{"d_model": 320, "d_mlp": 640, "vocab_size": 4096, "norm": "rmsnorm", "norm_place": "pre", "positions": "rope", "attn_scale": 0.125, "bias": "none", "init": "uniform", "batch_tokens": 262144, "seq_len": 256, "dataset": "wikipedia_en"}
Each number is 500 + 25 x the weight over its row's rms, rounded and kept within 0 to 999. Layers, rows and columns count from 0. Numbers have three digits each. The size before them is the row's rms in percent of the matrix's.

# gate: layer 9 MLP gate, 640x320, rms 0.0779, rows 425-544, columns 224-255
# up: layer 9 MLP up, 640x320, rms 0.0795, rows 425-544, columns 224-255
# down: layer 9 MLP down (transposed), 640x320, rms 0.0725, rows 425-544, columns 224-255
gate425 098:547519525464505440535496516498524558492484503490507474523480464493514459538526501491466496485445
up425 100:461498487531505519513471538491510482523500483448507507516518496480488481493482512485505505545488
down425 099:470473496511466494512508507475492478469487475506517464492501499517537505483479487487564491521525
gate426 101:494529526531515564474522516504473472499538486471504482548510534526464440461484481500471498521525
up426 104:494530483507505486490560507518495512509496490521463519556458438499480509501452483506484535492502
down426 100:529491489525472472511513513515498560474458493499534525480512492493526503496522478474447481477493
gate427 102:488506487500529486547492505475480512454501504510511525463454490472479489493550495492510492480508
up427 097:529422482479528506543476522492520515470470432505533486490490565495461483513481478492553497503519
down427 097:568530516496486545549493507488511511494510541517517522486424485445502525497513477506524498489502
gate428 106:493509447522509495507528476487511505511511534523517455495496505524527502489529524524541532461459
up428 103:516506456486503476477466526540497529528541541478533487546466532480505524495484493472499510516504
down428 104:489504453455528504513530512512513501481500494512530513537519506467524477506466531511522484510522
gate429 104:536520589488460491463472468535461500505481521517485491500469543548452497485504499485486513543501
up429 106:533509541557509485480483506504506493504486480501490496451484523494484502493454537469487499481453
down429 098:527481499499519510530482524511471521543449558547478487474538506527473489508515519514511500508471
gate430 113:501514492464519467528508465517470510502463516494519534520533534518489454455509481467505492535541
up430 104:510455506522525528504483483505467460483577530490504472491523484516516496485503488503524510483466
down430 108:506466536512542488517460518488504487473519484511586498519489464438508474505478497482468469509500
gate431 098:460509469544529522534483550505472457498504519566486464497543502513495496554521506485506525498498
up431 103:500498524536477496534549495516499522515465505528544505525475499517500501461507472502509525467516
down431 104:509496524508502479536518516458510512521511481505512491465495495524501493563493494452543506490475
gate432 106:490515484567496515480510449525534503506469498481515481491517525556492547503448518468527518541507
up432 108:524513520485491470544449496490502541514475507474502526497522477501439515484487475477498494513471
down432 095:497526505488520518491519545501519485536465492482462500488502504503510486452442489511535511510540
gate433 101:492470481511562511502496495524536501531483485465527516460504541463495456503479517506531486492531
up433 099:446459513535532484507479484507477542512438503506484491468504527454513530556488482541534465514532
down433 103:445508486490487445550477495507502467480511456525498498572488497497504506492477473478493513489497
gate434 100:512485512505523471477511489493459509497511575516502506475462500482503502495513487551490523536462
up434 101:491469484497473474468501490525478526523553510547482486537488486491496531520513517535520550543500
down434 100:530508523500533530523508498522525518471506515535462470454491510508516475468503535514529533532516
gate435 098:483533542520505525510493467486521467507523500488498511490534544530494488476513495467466561499464
up435 097:454483500557512502497490479497534508508477498520482534488529499514490478514460475465511512511487
down435 099:490454459550483482519523484551487516527507486488477491502509510478460515520413531494485483538493
gate436 116:525481497490508515500461511483486524469492510495495511471472498471496461504457509476534484481489
up436 112:517498496468498492497460473512519492459511481478543497476449506481507501477468474497488482504494
down436 101:526473521477522503536515456476478517499545485484510494483516500479513505475506490436473503495509
gate437 100:515511471483505472479509511578514504508527543468525496540509475493532507537503483506499491507508
up437 103:512467493502520527496517493517492531537527519508524528479506517497500475521501501433511453506471
down437 104:490470495550487499532473507470486525541498507534500457455539499547488487514507495468516522490487
gate438 101:524503508517489474464513521509522457489523541494471507526495482492478507493521491471516490520467
up438 102:495494555538523511519450514516484487506541490503505506498514488463511531500488503448503492462517
down438 101:481505476529454510491487492467501520536491477525502529482493501513486481476504515501501476506516
gate439 095:465470515500497483525477475518482515523525511510492481547538501451482502512516513490518464492471
up439 093:532528484484495520523476508487504490518510460497451549509501477472515523544509518514456562479462
down439 097:449539508534499509545544505528471510484483487506486523480504500499509542470546525517538449507502
gate440 100:510537481509481479493480497483493449502512529549511467505483539493505516506497499515498497500510
up440 098:502501494466525493471575533495518506480455522527493508500494463512475500517504481497526492522492
down440 095:494535553516506484496493506510528458533532524492534474505497495512509499538477534570505495531452
gate441 095:489502495470511477501539517483473500492498473486480501498485520502516565484521535543545472511505
up441 097:536480587508517482512478522546538505517513507515512514520494496489467493491479535512486488504547
down441 099:531499503481521501521502480485475504529448464436508436481504522491499521508559522534511469466536
gate442 102:494486451492474537505484511478473532505456477497481490546491492500474534482521491510529548519457
up442 098:480479534514502487477467501486490482514460472504490515494508497464520525457496524491498464475477
down442 100:523520488509522517490539446471493505532540467497492525507547495473513535482486527479495510485493
gate443 095:526475552533504544489495480480457497515492518505439518430457521510522509487489494508471519461461
up443 100:454532501481491519462503510557460500467483538456486534521459508532511484486491513463522476472544
down443 103:503545565514488509469481479504469506485476540507455548532497516508486484439489457490502509474484
gate444 103:491493482508505546549500510514548517478520492524480483534490512505495528539509520515512479502535
up444 098:485516500480506463523485500499506480499466466509500544511498500503506509491510486516517530522488
down444 095:492492504479464514469500538487545480515510534483454489500494504534480467473463522494507526496473
gate445 097:494487515484490481515505521489464557503509493483456537493495526525485501515465490494498461525477
up445 091:485512543480499484507519520468509538538497512531508457459483526490487510474478476524566523523484
down445 092:465507490524518514461507503499502496471511461501521520495545474502512487540484520499481455500511
gate446 102:498441499520446465522507480524488505538503512539505458503506484496510469518469506501511531490478
up446 100:473481478527447490474521504487485520509480482503500512525487494563520474506487489490521516537447
down446 102:483472445538516498474508540455493492468522472510505473481519499489456508522504498551509510525486
gate447 101:502455478535461500513523518515503496462519475495474475523517512538466463531489511512526496533495
up447 099:505532508519489510517502462507469508515537490488481526495491470504459462482534504500485522505508
down447 101:474469485477450473481540504470483516526522515464493543515466510496479490521488523504535512487493
gate448 093:476463476443517459546424548508471479500491558489513497497482518460498484533481454473486457516506
up448 097:460469439435520498484476500478493497457521508483467490490459560476532468484477512520560486514534
down448 098:549493547509481497547505508491539536491488500523484482529483490470500476475518498483480523517493
gate449 101:477483484472506468501514493510492479491483453486468512474473490487493507469463494500465482513556
up449 103:503499460532495518509518505505513516539486535502482548528507486516491474484496487485484508477457
down449 106:517514549507510483529532509523506543502496517478474464512514470507468477511466490460452477485491
gate450 095:543498504469537511516473503490456503515494468465504533483490503483479497543524497552487488509505
up450 094:509495460520505487511467499491514532513513525529449498483502495539483549503457544461572471502507
down450 100:524505449516478502492525498524574515500522462519469492502495473497472499493491497527479506489499
gate451 097:442470460497456476494478549520536521485462509471543513527455542514477479494486475477485539498499
up451 101:478491514487519529526505494526495531504513488478530506477522540503509492497508522510494507450530
down451 102:516500501497489472484510526515441512463521512513477531527531512491498520544541534512469489501471
gate452 100:492526465504527509514491485535484498506500464442530518495493463478504495525520560521476492557483
up452 101:429484498506498474527495507512477445465491511474514512487543472486511488497525518520491510535557
down452 103:446496496518522523468514472503488500527475482487505494518477530504518489483518473491510499520441
gate453 097:495488506528495480561513500514498540540489526492487526503533483499508549552541491487497530480550
up453 099:479524532433470520453450451490479510529526501474489492481512473494533458487445449488481456489512
down453 101:503503444505514524480484467501457523494509476498495469517510530506519498513525498510504431453520
gate454 102:511517514493517475460481490496464543523504464468475518505515523458490516518502452455504488478511
up454 099:532472506488485522509476518537478480503481500526482504507489508504534523495510501528507520489488
down454 102:503481485483528512507476468514491529529539503463488486558481504484511487447462482504479485482472
gate455 103:450451460492525497543525488506519489531523518488541486536517515453507474490509509523463495539502
up455 098:493454532465476545530511551495468456517504461486529523464488471519506476516514543518484522522461
down455 105:494496518447505505447505517484565498541506497543531518472509518491533481467481478495508517498482
gate456 099:463514524470470473476500492495515489503534518489465513508513524496485486508557494482520474468440
up456 099:500501467471494515491500548480458476462502488510458473488468504494526523483508546511484512508498
down456 103:488494440488515473489465491505481474497492467480501493508479521523493506526535493535469509495500
gate457 098:525524516541496523518505485501536466458498498519512525497499511525509506501492520477487498497479
up457 098:503492522517464483472507516534533496495489454495558458496504506511462448471519480482532540494541
down457 100:439505528509497477509503540492520462502509501511530490486449473528510462557520510500495502451480
gate458 093:524548500474481490520492498464455522461475465553507509472477486481487489533535523511535518503491
up458 097:480472509474485521512470459483438502496524513437481496538483502528499502519487487487457501485512
down458 101:493554552493529536530511491518503508478509502516522499528490512509444535537508489497471473544524
gate459 097:501509502521464521496547527479501467478491509456513502487454508514476464537489444440500476518546
up459 100:498520512513454539484513465508509507489546532525503480469547509508472518486458532503503491476454
down459 096:517497482501520480527459526512466517510494500492492480492486547489469489483488504543485497489479
gate460 101:489504474537443482527476441484489477484484460463491555488479508509487501510473519455472489482496
up460 103:467491520532477518478472481511465485491498507509471488513523484513491456492499472517486521519501
down460 101:471506500521494513502480506500491489488512487477511511489511469520493521506489499528491509495488
gate461 099:473540488477537486471518482490503491525509547485498499492486514475536499519487484504547560477481
up461 100:437531476491426498480477449530511512499479527477484508504479491541560466476527485507501520506500
down461 101:492551490521523497525538535481529480527506516536507518440478496534482522477543472511577501512490
gate462 102:507548480465520491454480505555515522482506513541468515491526493457481524494446481487458457525465
up462 106:461489499473442503506523467540549515484566477481579535500475497520511519490491482499498500537520
down462 103:494511511473501507530508504495518535512487503410482535487505518541479496491509481485484538520464
gate463 103:533502535527470480548505469523531530495490541476532545489510505495479511532489517505524489559474
up463 101:522559499503522516465505477505417464523535495516534472484504488485477504488461517504506549454479
down463 098:493466514524492511521522499485522546514504503509489496538475487504515486492469446475483517485508
gate464 101:520532436515522528501468521493509477481499489509533538523487508489515500527465496507515471515504
up464 104:489535517521454553517512509501487556504486500455513519529526455460505507508515484545455514500490
down464 100:535484501490479493484504468463470502485531505460452484517486530504509504450522482503469501511515
gate465 102:499501519524498496477483466486493503469549479516514510463493431525493502522485487492480518528473
up465 102:493506490478503471488499517522501495477520471483534537518526533502514498510486484489492474485470
down465 105:514491504478485538530491524532564503550486493503501474481453521493504495524450485490524501496494
gate466 102:512504482470504488557474479491510503513508475490526491523514461498500489498516487471500478482495
up466 105:517489457471470497508553519467452488536480540499510491485506498551495499466515528521467467503471
down466 102:562497544460528514501501472509480488499484473448502535510469483440504462463518486511457480494471
gate467 102:578490452516502508529496513497496497489495551454457470499541503507513456514489510505459504480516
up467 105:501509529466503516495465507499506512511532475520516480506506474540495484442484482482507495527532
down467 102:517502505501494507532502465480472518451509488518534526467496525486528497500492506529476498516473
gate468 093:516563462480496508493537532447588506473508535485493482491496511461429441512467527502517483525441
up468 093:481478497482483524511545460549448544512483525522482510515478505528602542505501452474472511547496
down468 098:488500486447506531530512483492510484494485483515500503549478508477487491473520478520487459512486
gate469 097:503483496491474498509500481541458501500482512503494522500469550462510503516481499468525474490513
up469 095:487514512505467497474512528489478478503506499526503505514539496469492492491506489523494497517529
down469 099:483466553517528517499495448519506489559499530476496480522467524531486464496522483464523493512510
gate470 096:509533489496489516496523463528515554487505460465504562490495486507472492522508544478493489463528
up470 094:506496484512491478463484492473548495499469536527492515506482444503471512503471494495516527495484
down470 092:510469494483488474509501479453533495505465491485505499479504513509505460553495486519523455506512
gate471 100:491490506427480462536452489489544490491481547502479469520491489497480474515476485503482538506485
up471 095:519475481528499491495488539513502483509499520511461512448490522510454511536500484511492485493502
down471 096:493486497497456480528528483480529540470524526481478512518475474477467492512470474479472516465539
gate472 102:555518518507487461504533537459507475517510505502494522496484530510457477510516521479463483519531
up472 101:471488510488533537486485528516510488461518497516525483508534508514507469495520487496544482485512
down472 100:501529524530497520480491520543493490491477483544489513487524513493508492485480488525502529488487
gate473 099:528497555519500534545511496500504495520501555511506511512445535507506489466529505466486447508522
up473 105:501547485536505510441496493524525470509497537521501471505518510517504484507500437503487513516484
down473 104:487504510489495522490489491515508463555510530512485534517507507525500539472495486477530511522483
gate474 105:484508501522511524542488499482502478503544508527505510534541475543481523488476511458508543509503
up474 106:503513476496498542495520507533521448486495513496431536473502475497514494521500505484490518498528
down474 102:528536528487502535473488484477510508508532486521464541450525510513457498502527475482503532509536
gate475 096:504487532507525478534476524507509469517492520509509511519480554512510492496502519478534431510488
up475 099:533475533525482513533492514464517506490482521477512464549543492492525500477517510467471462498493
down475 097:531526534494495513507453546508466466444517551561490500518491514520520487492507504534491461503479
gate476 099:497496520475495503499533511514520502463468480494526519468475503424497515474460505508529488525467
up476 100:509523477464528478494532501490506492507488490509515538469470437485450471475480476520525477508503
down476 100:488485512466531518534482478522476509513483514495455507521503545479537480543492505584498489482538
gate477 103:494517520467508509475495503528446489471530483488489513496511506493442519524513501471509498473476
up477 098:515509462500482462554494517479498468545497518520454439481536496520490517492491509494489497451525
down477 101:474522523523536459509505496503469456502533481499484505493507517503489489560487501508495554535546
gate478 103:502536476515458503513484469458513481537508481501470542508497499461480542517531515477504491512491
up478 106:545463510481508532498511501448474483495509535477506477441484513515487516474507477508498500492517
down478 105:513531478531503505550449504518474474502493503489507516506488475524488435488485487525511511484522
gate479 095:452490501532478524469461500469470505479477532529521480503506458470458487462466483479500499526505
up479 096:475533490475466497510463483505493559456468531514476496500485462459496505501518533491533528505508
down479 096:492440483496520474481516491439545504516535492472510529490498525502504524499466441515504462509485
gate480 102:516505471512459509528462505513519458519506479430482509471465535484511518574513521521517476523509
up480 100:483480507512479489466499467490521479478477542510526516468535480484527474502497476509509494529509
down480 101:508455460511492487541495499505505512459513486530517507510488529483522459504497535528462478480471
gate481 094:476522487500473504508507475492521505527520467483516512499484520515529505479490531521571496515497
up481 097:505475516511526490509489472516498497492515481478489511501478522512494552473534527511506471546504
down481 100:499498493497461506515507504466549500539487492474537481468522491502502524474499489487493504506485
gate482 105:491510500493518514495478499478530497481560505495495535494492518530506494517527548475485512487477
up482 108:520495525475466474518485506513501528476476498493514482481483504504552472500506510541490501479499
down482 103:494478521453540462476465516509476546490490484470495532476534500496502511542522488501538483497480
gate483 098:540547461489513512489490493553462479483470533513449499503494484527508513480491503527484484476483
up483 104:481469501500539464491477541483458495514512514505503503484507453477525411477502508501480486494536
down483 103:500550506493494487489510423495530526511513481464518531518475490495526478459509497541471497536521
gate484 103:456484508483463525523501498492516535482511505509526520519482468463502509490532530551533539484507
up484 097:483485475518475457521515512494522489499460509471509489505491472530455499512526474513476461520488
down484 102:490530522491499520518481459479491517561519502464535488497536502474525495442498510489526541553466
gate485 101:460513518484497524470449521470502505442495503480516508498508472501471458532564517546526493505514
up485 104:507513479486494595564523470496542491520535482499467492505478489454492490535476535516514533505524
down485 095:521511435503478503498492528500536479495493506468493534479494528513462485520488515468493485511489
gate486 102:482498491551523522477473496516529505492540514500473527549522495469477443484513483532462537486534
up486 097:469489454452507489475467496478501483520538504515478468531470487494449510509531501510466515490490
down486 096:477470482469490493483479526534544525488497496485512514472536520526517504527498524495492505549510
gate487 104:516481485466518479476462515490526448512476484490454487527495499496499503501500450525508472496488
up487 098:514483472495489484498521547537523514528472495477548511495536514511491469513487461508481555525469
down487 104:518516472480499538514488504463480485497491478461548492488509485487482528538485500471467479501518
gate488 104:478474500505476492507494530516527478519460520489479500454548434502516499521541470494518455489496
up488 102:484536485505492506481512493504508525492492437530473491500544492513482522534500510500468479477533
down488 089:475508506526491480477479513505508514488503515531512470482497482508493495529498468496515517530514
gate489 103:490516508476479492520547467539533522529483523493516491473445539518513543526473498498503480527469
up489 096:480451536488530503492462497511509505521506512504471513463528468509565497456466462510501489520544
down489 103:503542516484482497511517490457517520517513514521504499534512538500497502513526483516532526517527
gate490 103:482496541520507514489498511490479479470512499495487499505504532493508511446487456461500497515504
up490 106:469540524455522525544476483493495477493545511534498485490538490469497488473494459473484541482463
down490 098:474527498505501530522572513496447506485467483485524462476495459513508511505497472493479531530504
gate491 095:518510524491488522477492492495482500529507537538521478501496492496499454548490476514500511498478
up491 099:537537523501478502538527518498490523512484524485526506500507495484469509495475434501519545491533
down491 101:519537502493550500490530510505568507481468464507521540495473475471502492514494492525540513495490
gate492 098:499512447528565512472561471503535522515504478481515478523478520503512488455480510506489492518480
up492 098:504539542510523469498477443527523493492536494462489551483496483520511508482534490511504458455498
down492 096:502509484468493545497440506511492519476512507497501496487499502494500500515499525512523504522543
gate493 103:507533484510446485525530498470507497542496484509491465457517474510526480484512502510463495544471
up493 100:436527516456479497439461520494499489484513556501492529530477479539473489527459485520491501528510
down493 103:481521485495505476491561544507490534496532518527481542500458527516463506472497540497548514507514
gate494 099:524515491461517483515487500504503524485454548497473459445508531471487525506471538514500475526509
up494 100:474496525498498538462510490492497542493454476472450504513490491525534480455503468490517511504474
down494 100:440512493513537490492524492482493478497524507503481514527489502516467493525517523494460531513506
gate495 104:545526505515489491505478489530547520508529500526508494504494512461517466514575484519486500488504
up495 101:473468509474500464502518520500533475544522516490524492544499529523490465482527511505571501512492
down495 099:510544489443509476513537514483506519500540502527465484518481499473496466550455486528494480477476
gate496 097:497534494509500490498451499500490478496473512480498497535440474461466495501495536469520538584501
up496 099:511497554514467491479484544494465521479516491477555525527498480466514534507516517517534492526461
down496 101:497481489499498494481549502512462509537479511483543502503500539538509490517544451491468516444463
gate497 100:507470560535512497507482513434439530501476483475507506474487519448499509481530490505490494523504
up497 099:527477516494518497511532534474484492527515540500490522502495526488511567505521516487500501532478
down497 099:466477474448517511503480520499541511491544493513497473527519455473462476520489491507512512535488
gate498 093:505539447543469483525494492517499523515522525503492512488493470488500493484486499464541517495467
up498 101:463518510533506495556557502501503495570521445488542510468497521541519442507472494507503504522460
down498 109:489518471490487514488481541545517464557523499513521527495523500467485514502484464510505499486525
gate499 103:511494484489497476488480502460505526543499549479496564511506517520482505489501488501453569498509
up499 100:454535500514476534482525444480500509476493477477495522510527513484512516523530535533509518501480
down499 104:502524515500509529472510509496527506483489491510482486507529546501559513474527480489520493494468
gate500 103:528533512469489508474495547505458544490480506508501538508455501526516509497476458501480503490438
up500 100:490515490485504499473474521499452525503491522492494525523513510502502466470481465484521484513467
down500 102:492483504503498504505496486502491499526496525493458491521464496478504494493497520502515492508467
gate501 100:492448536499511528491509496502534523482546492531513498439504487471510548493494460476526492491520
up501 099:511505475494484515499507495490470511507566516526505467516502498513513507495481523520495480515540
down501 103:476550502501527529537476553501459540504555480485500530486481518538481516482486511507497491487521
gate502 098:495512490492499501503500510485505533466511564486471493520462527473505488493538580496531541488498
up502 100:481482513493502504485520541476459502512488493541511485463540520528490502522482466537554508537498
down502 099:468534480520491484507456532497506512539533494538459501490504526478473506517469487510463510525491
gate503 105:527527511440485458528497503489524548478550499520493478505518514503517514519500480498446494467489
up503 100:486520526537500533472547517455497474554512523555519488476507499518492554494519506533511487525501
down503 108:502517491498517521445491524493477445498498511498549489504467513501505491497502496495517460499478
gate504 101:494508511507538549540501509553537551523497501516518487479524475470516520510494477512495462498523
up504 101:451477498519523504487485515509467521486558509488470500483505515469461516526495482545511496489490
down504 102:479559476502483500530507513463511486534500525470534495480509478495486481527541497483531484468460
gate505 094:481469529533465500504512514519543527521471469506511472542471475481475527502511476482500511511469
up505 094:517476512493501475492488512474468479513466472552482502471509540550460507540502512500506519521481
down505 099:500466500555498484483523503439503511480472510528514507508499524545500526511494520463483496523481
gate506 103:569552525501509496521488508503488533523488523530511459476458514483525436541505488494508483465529
up506 106:493465492504513521449508458508483457514512520526487548526545449519481512490486499514470503506525
down506 105:485466520574478476493480503486499493484512498493481437522511458535473553476509527534530517478522
gate507 099:491465466484543492505513468533529529465495552489522483495515505516495519468508528478510486470532
up507 098:454485487492507441490530478469508484501502517464476501523510488505548494451516502482503526468515
down507 098:498525511493524525470554508480500493493487538463505498499507526530489471460448521477526499495500
gate508 097:465540508515483473518486501478511540495489488525508520500504536496461492501507459525553485465511
up508 097:509462500463496466529485541518486511489495515541504512511471460507526501511505499486507457516516
down508 099:485527483487498513504511578482544479480496515525478512511517519503465489561490475458554472474507
gate509 101:489540465511489521490500471481507512505503498480501462547494509503484511504499502509530500509503
up509 096:533491462456449499511492494530470505533461525487520496523483515495498538530481526523498514467508
down509 106:502508507475512489530466523470530522502503514527510500502494488500479496507510515494496539493476
gate510 096:463513462522516486558503502475528492517532508528468498530528518485453439538506487527489491510509
up510 095:475506473494509459553470514486503504498507488505470515497490530536498499516528524535468472488515
down510 096:519523446490491478488469500545502481454458491466481502479492468465512525494486554521499520483484
gate511 098:524493493508453488540522497494506494493505479498465462498511496512489506506465531510520528514511
up511 100:517504490506446482508501535508479487482520474510486490506533447532517535564486482522497476498525
down511 098:516511497533474465468528496547502517460524443503494507565536515495488467489479506537521458540494
gate512 100:517489481515542491518454518487528518543516501500479490455455476508508527502487538513499498433516
up512 100:498487523495490480462502495486487475503486487499450502502484524435493481487466522495472503496488
down512 098:556508487531523530517533511496488509469476499443480518479520497484531524486505497445506517501513
gate513 100:501526514521462504516474471491518508507533481511437494500493521548487462495473452522490534512487
up513 096:527512493504468503501476493498508526487498545482483508483491506483499461513485485497483520495476
down513 098:524521486480513500529519485521488500476472537450455536474491530503494495466518471546549456504502
gate514 100:458506490485482493488489471500554514485490506466501510524491430455510482502504492509487463505484
up514 101:549488478521461518457499509500522492488540471491522511480492484478524494505468454508474518487496
down514 105:463488505515533497496439492509524496519487490495489524481521519531510500509499528539531469518507
gate515 094:474509496535529503480509505492531496500497499466473468526495559482493479509492523442545513520499
up515 093:496541493502476534523533488529515514534464456461497471524516485530518540546503523517502510478548
down515 097:493492492497476469504473445483473496470472469496534472484547481463526516528500491536516469439505
gate516 099:526474481519512486489494492489505514492527506506492502480474476470494512496540527495532465484478
up516 103:502467525552525466498496506522470468530479492553445483504493488502475450525495539496500499498504
down516 103:480502492515495486516480532452533520499528489514549510533501492519481463485490529523516456524477
gate517 101:540520542483472472481505463522474476489468500455522483510520496547468516507492484529497508502494
up517 102:563500513553508530475510502537496518526480534496474503497508528522520481540518519461497477515469
down517 104:494496496534522549524512485509524474476511486522418537462497480505505478504486549490556497510497
gate518 103:520549518471511557488511478467469491521506480521509512491561484478483508514482478480527547518470
up518 101:509523489515519519540493493455501519510439528491512489495509502479485468507523492471535507484506
down518 103:557507511502502495528520539525482526536486492477530505526510467493484502487448504523527457499507
gate519 097:481508490457501519512487469469491485509498537480523507478542468483516523503488498511507498500538
up519 097:456475538536550492544462519480514527510487490497507510569537517555486487464524491478520470500520
down519 098:494528533518464468532465520494465552481556508497419536455499507510514483461495536506555478561511
gate520 105:455472488513537515474463513466482497486543554523493506521545497512481493477486447509524497522514
up520 100:505561529483537547464536491527503492499504438530490501516439504496505500501474524507512508471451
down520 099:500507501518504455503490462460505453498471463493494549505469514517483484512493521512524477538482
gate521 105:514524452510463523505430530507507469503489580496489486487490493474521509548523494492526484469470
up521 102:518517480524512500508531541463512497490525489466504514528514490521483484494522485498487511498522
down521 104:478467523483502510546483486519467444535502552522504539509516492460547473532496480484476475493523
gate522 097:510483496468514492551493449499470532490494518536494469505513490500501492484509441493550498516560
up522 099:494521530491515497434527478502495481489513510490486507456546518483501488527519506491536475476530
down522 098:474494554500506498484483481453497535445471483466507508488512530511524518472455504512468525460526
gate523 104:496466503465473493502492527504467464507525511506505498508506412491501536478481503510483494492528
up523 103:488491477522453451500494485484465490512482501494495500495491509527484491549484530488512518499509
down523 107:487460483490502502499465467504553465534483526482469478534506534513533479493531499485479518463492
gate524 096:523528472462515451467532493527511502437521513476513507525491494470499473491513512505501485489476
up524 098:496467537542511531506507496479512504545482466517477537505486470490510506467484484552555499534535
down524 098:505511525500494488451501529469488443510507446472489507474501477513495490492524505490474504513498
gate525 105:460479501511516504474501472519516523538554506526490503482510530526475490485508513504497455506463
up525 100:504501489473518487487463566468502464467483476437525487500471496508498507494485496495509518492502
down525 099:541465456482501522454527494502551509529514500493477455485501516530516490507494498487494558521583
gate526 099:524495534494487512463487484495487479501507550481479508533462445490471526521470475541480525536468
up526 101:515536486491496517500480483497519499500519483473510497512470547471489475451542511514504499494514
down526 100:517483486494517467510474445529531523485480512483509500524481518478508508496529516487562500493509
gate527 103:472491474483500538486469487491503504502495571543526472520516513486475530467493453503530524503475
up527 104:489457494493492496511523464513512526503422512495509503466506529489531483480464515490526499522508
down527 107:531496516501494512486515463500493486515509463523494476490501488448488520507533535494487499508460
gate528 100:455476488520507470464490454477499473470510477495520495497419512498516499497506523517508478518493
up528 092:477466470493529511510490442515534476472468489523459491497483505488505496479509473487505492518491
down528 099:527530489508535464474503476525505500460518501529502506483518528493514527518494455501545517478525
gate529 104:497518489510485520496469522500547524504417458453491469501540483498508495533508492493477474515507
up529 107:516503509456524489470470463504489480488473539514500479531464520494478519519479476484434471503512
down529 104:478498457533492478505507494493508497471508497523522451557490490530485489507478516482509518507537
gate530 099:478486522534482488506507464493490477534485520478476468480549444509524468521509502494497486533488
up530 102:498513468514451459499505459507498497505478508530462529523506538546487442518492540516518507486431
down530 103:494526515512525488511514469517470517528468498473485488513515525496527485446514511556481521451463
gate531 096:499479491521516500488508496504523527460448505470515475489503470509520562477517498483491527476532
up531 100:490462514504486514491500516522520505530490537477500462496509514515510455502552483538523511490499
down531 101:497491543522506529464563515508488488506478527520473478517489492495483514504492508482477470506471
gate532 099:510503472499475497571502558526519490542502482544519467476500538522529468546550487474487514474487
up532 094:511500500507525536453501490504492483457536498482526487519507487563464522496497527533499496461489
down532 098:482507489469491534470512504515500538485511525502544522533458471520478504486481477475513497470514
gate533 105:499499456478503514538520517523516508503526483477478467523479517509548504505510502491518508481487
up533 100:487501479499527508499539473498493500476512475487488482474512493487484503547505491538471435494500
down533 106:518490469487503494468502481522492481503472491488479436488469512491500458466522506505428527511497
gate534 103:496543512525540481495472533502528488462476485503495487448462510469520459515509473493489478570490
up534 103:510495506444510477482505548490477483463486526510499494484521469480478501487486512543534515514511
down534 103:509484510521475488550487501501511519503450520499499511464484511566489503568453466479517494520500
gate535 098:460481466461500489445528490511529526523540487490494502519469498511508522535511522493502468469479
up535 093:485532461518477533519506480519519492504430503469498518467526510533527526530507470497491505511507
down535 099:495503520501471478547493459527537508513494546528549511511522478520490510539474498543522467519484
gate536 103:505495455471525515501520490525551545518497486459495482520516521499531479480522475520556441543496
up536 109:519512537450502518511462509508549493535525481459530547526552467502505459483494499516513527518499
down536 112:487460519476489532475505474518476516485531456484510532493513498526506498478442534455480469474467
gate537 094:578495500488496507554535522531496517515493468502497490493502517493481502506483455516505520522511
up537 099:499519498515453505521519522524538500519526493482517543461477444511504485462472474526477528541529
down537 099:509487477479479520470479499514494525568528542514444494531510491525502453515487470509504533497481
gate538 115:508515527498528539499544471495507493468469500488510492551501496526496534584466514539487491482539
up538 116:479517530503515531490555503513521479495499573508497549502490519501486513510480522491496456534513
down538 102:486482459528539500510523519484489491481491506514499437528494521471523522526507509511516470509508
gate539 092:519489491526461523482468534476494475514526529481470471564495507510476508519511496482532535519519
up539 097:469527451499487515520485527520485477562527510491520492483485502471525473500557474510550547522494
down539 090:512434531500510512497486490502512435494511534456508494498509481515511508481516508446494485526529
gate540 099:498496478523486508515476546491510479492522525488481482504522511521509495507504510473509511470484
up540 101:528539510529571520476542450467505498492493508460503515431545501519466450515500539537474538495568
down540 098:500511477495497536534518443522514512521513488478488511527525532504486512525492498526536469499524
gate541 097:512499479515450522519507520473502485504521500501522491512517496474529554517527479500505561496557
up541 101:538535514490481509489490524489476441474497505524532531530475507511457543523496560458498503485510
down541 101:506470525488455495477539535509487471496479512467496538493496509539515509496475476509504504504474
gate542 099:515508540509513497515492512482514519506516511461516456473482516486448528521547505493484492487536
up542 095:484498543445529514456475489503503508473543466502509484471539555504470547528490493509481530470479
down542 102:527515436517523490540491496491478508489487489485504495474543457482456467469513485491497494492495
gate543 098:487537494498476502499513530538474535520573463487428512531471496508513492505550507490508483519497
up543 104:478517532475493510486476509496463449448513469516514522489517504517510554480533455526521473492498
down543 102:496516501444482494473496522546477505481505498491517493479503485495528498513487484478497548477485
gate544 097:489515510520506527509481482541486530456522541479470528513486530508522545483528485476521511479493
up544 098:517500469439488489496472473511493506518500498505477514482483549472506519520513481487479557536522
down544 101:525463522525522501486504477483519498490513493530506470476450477573548488472509515495479489502517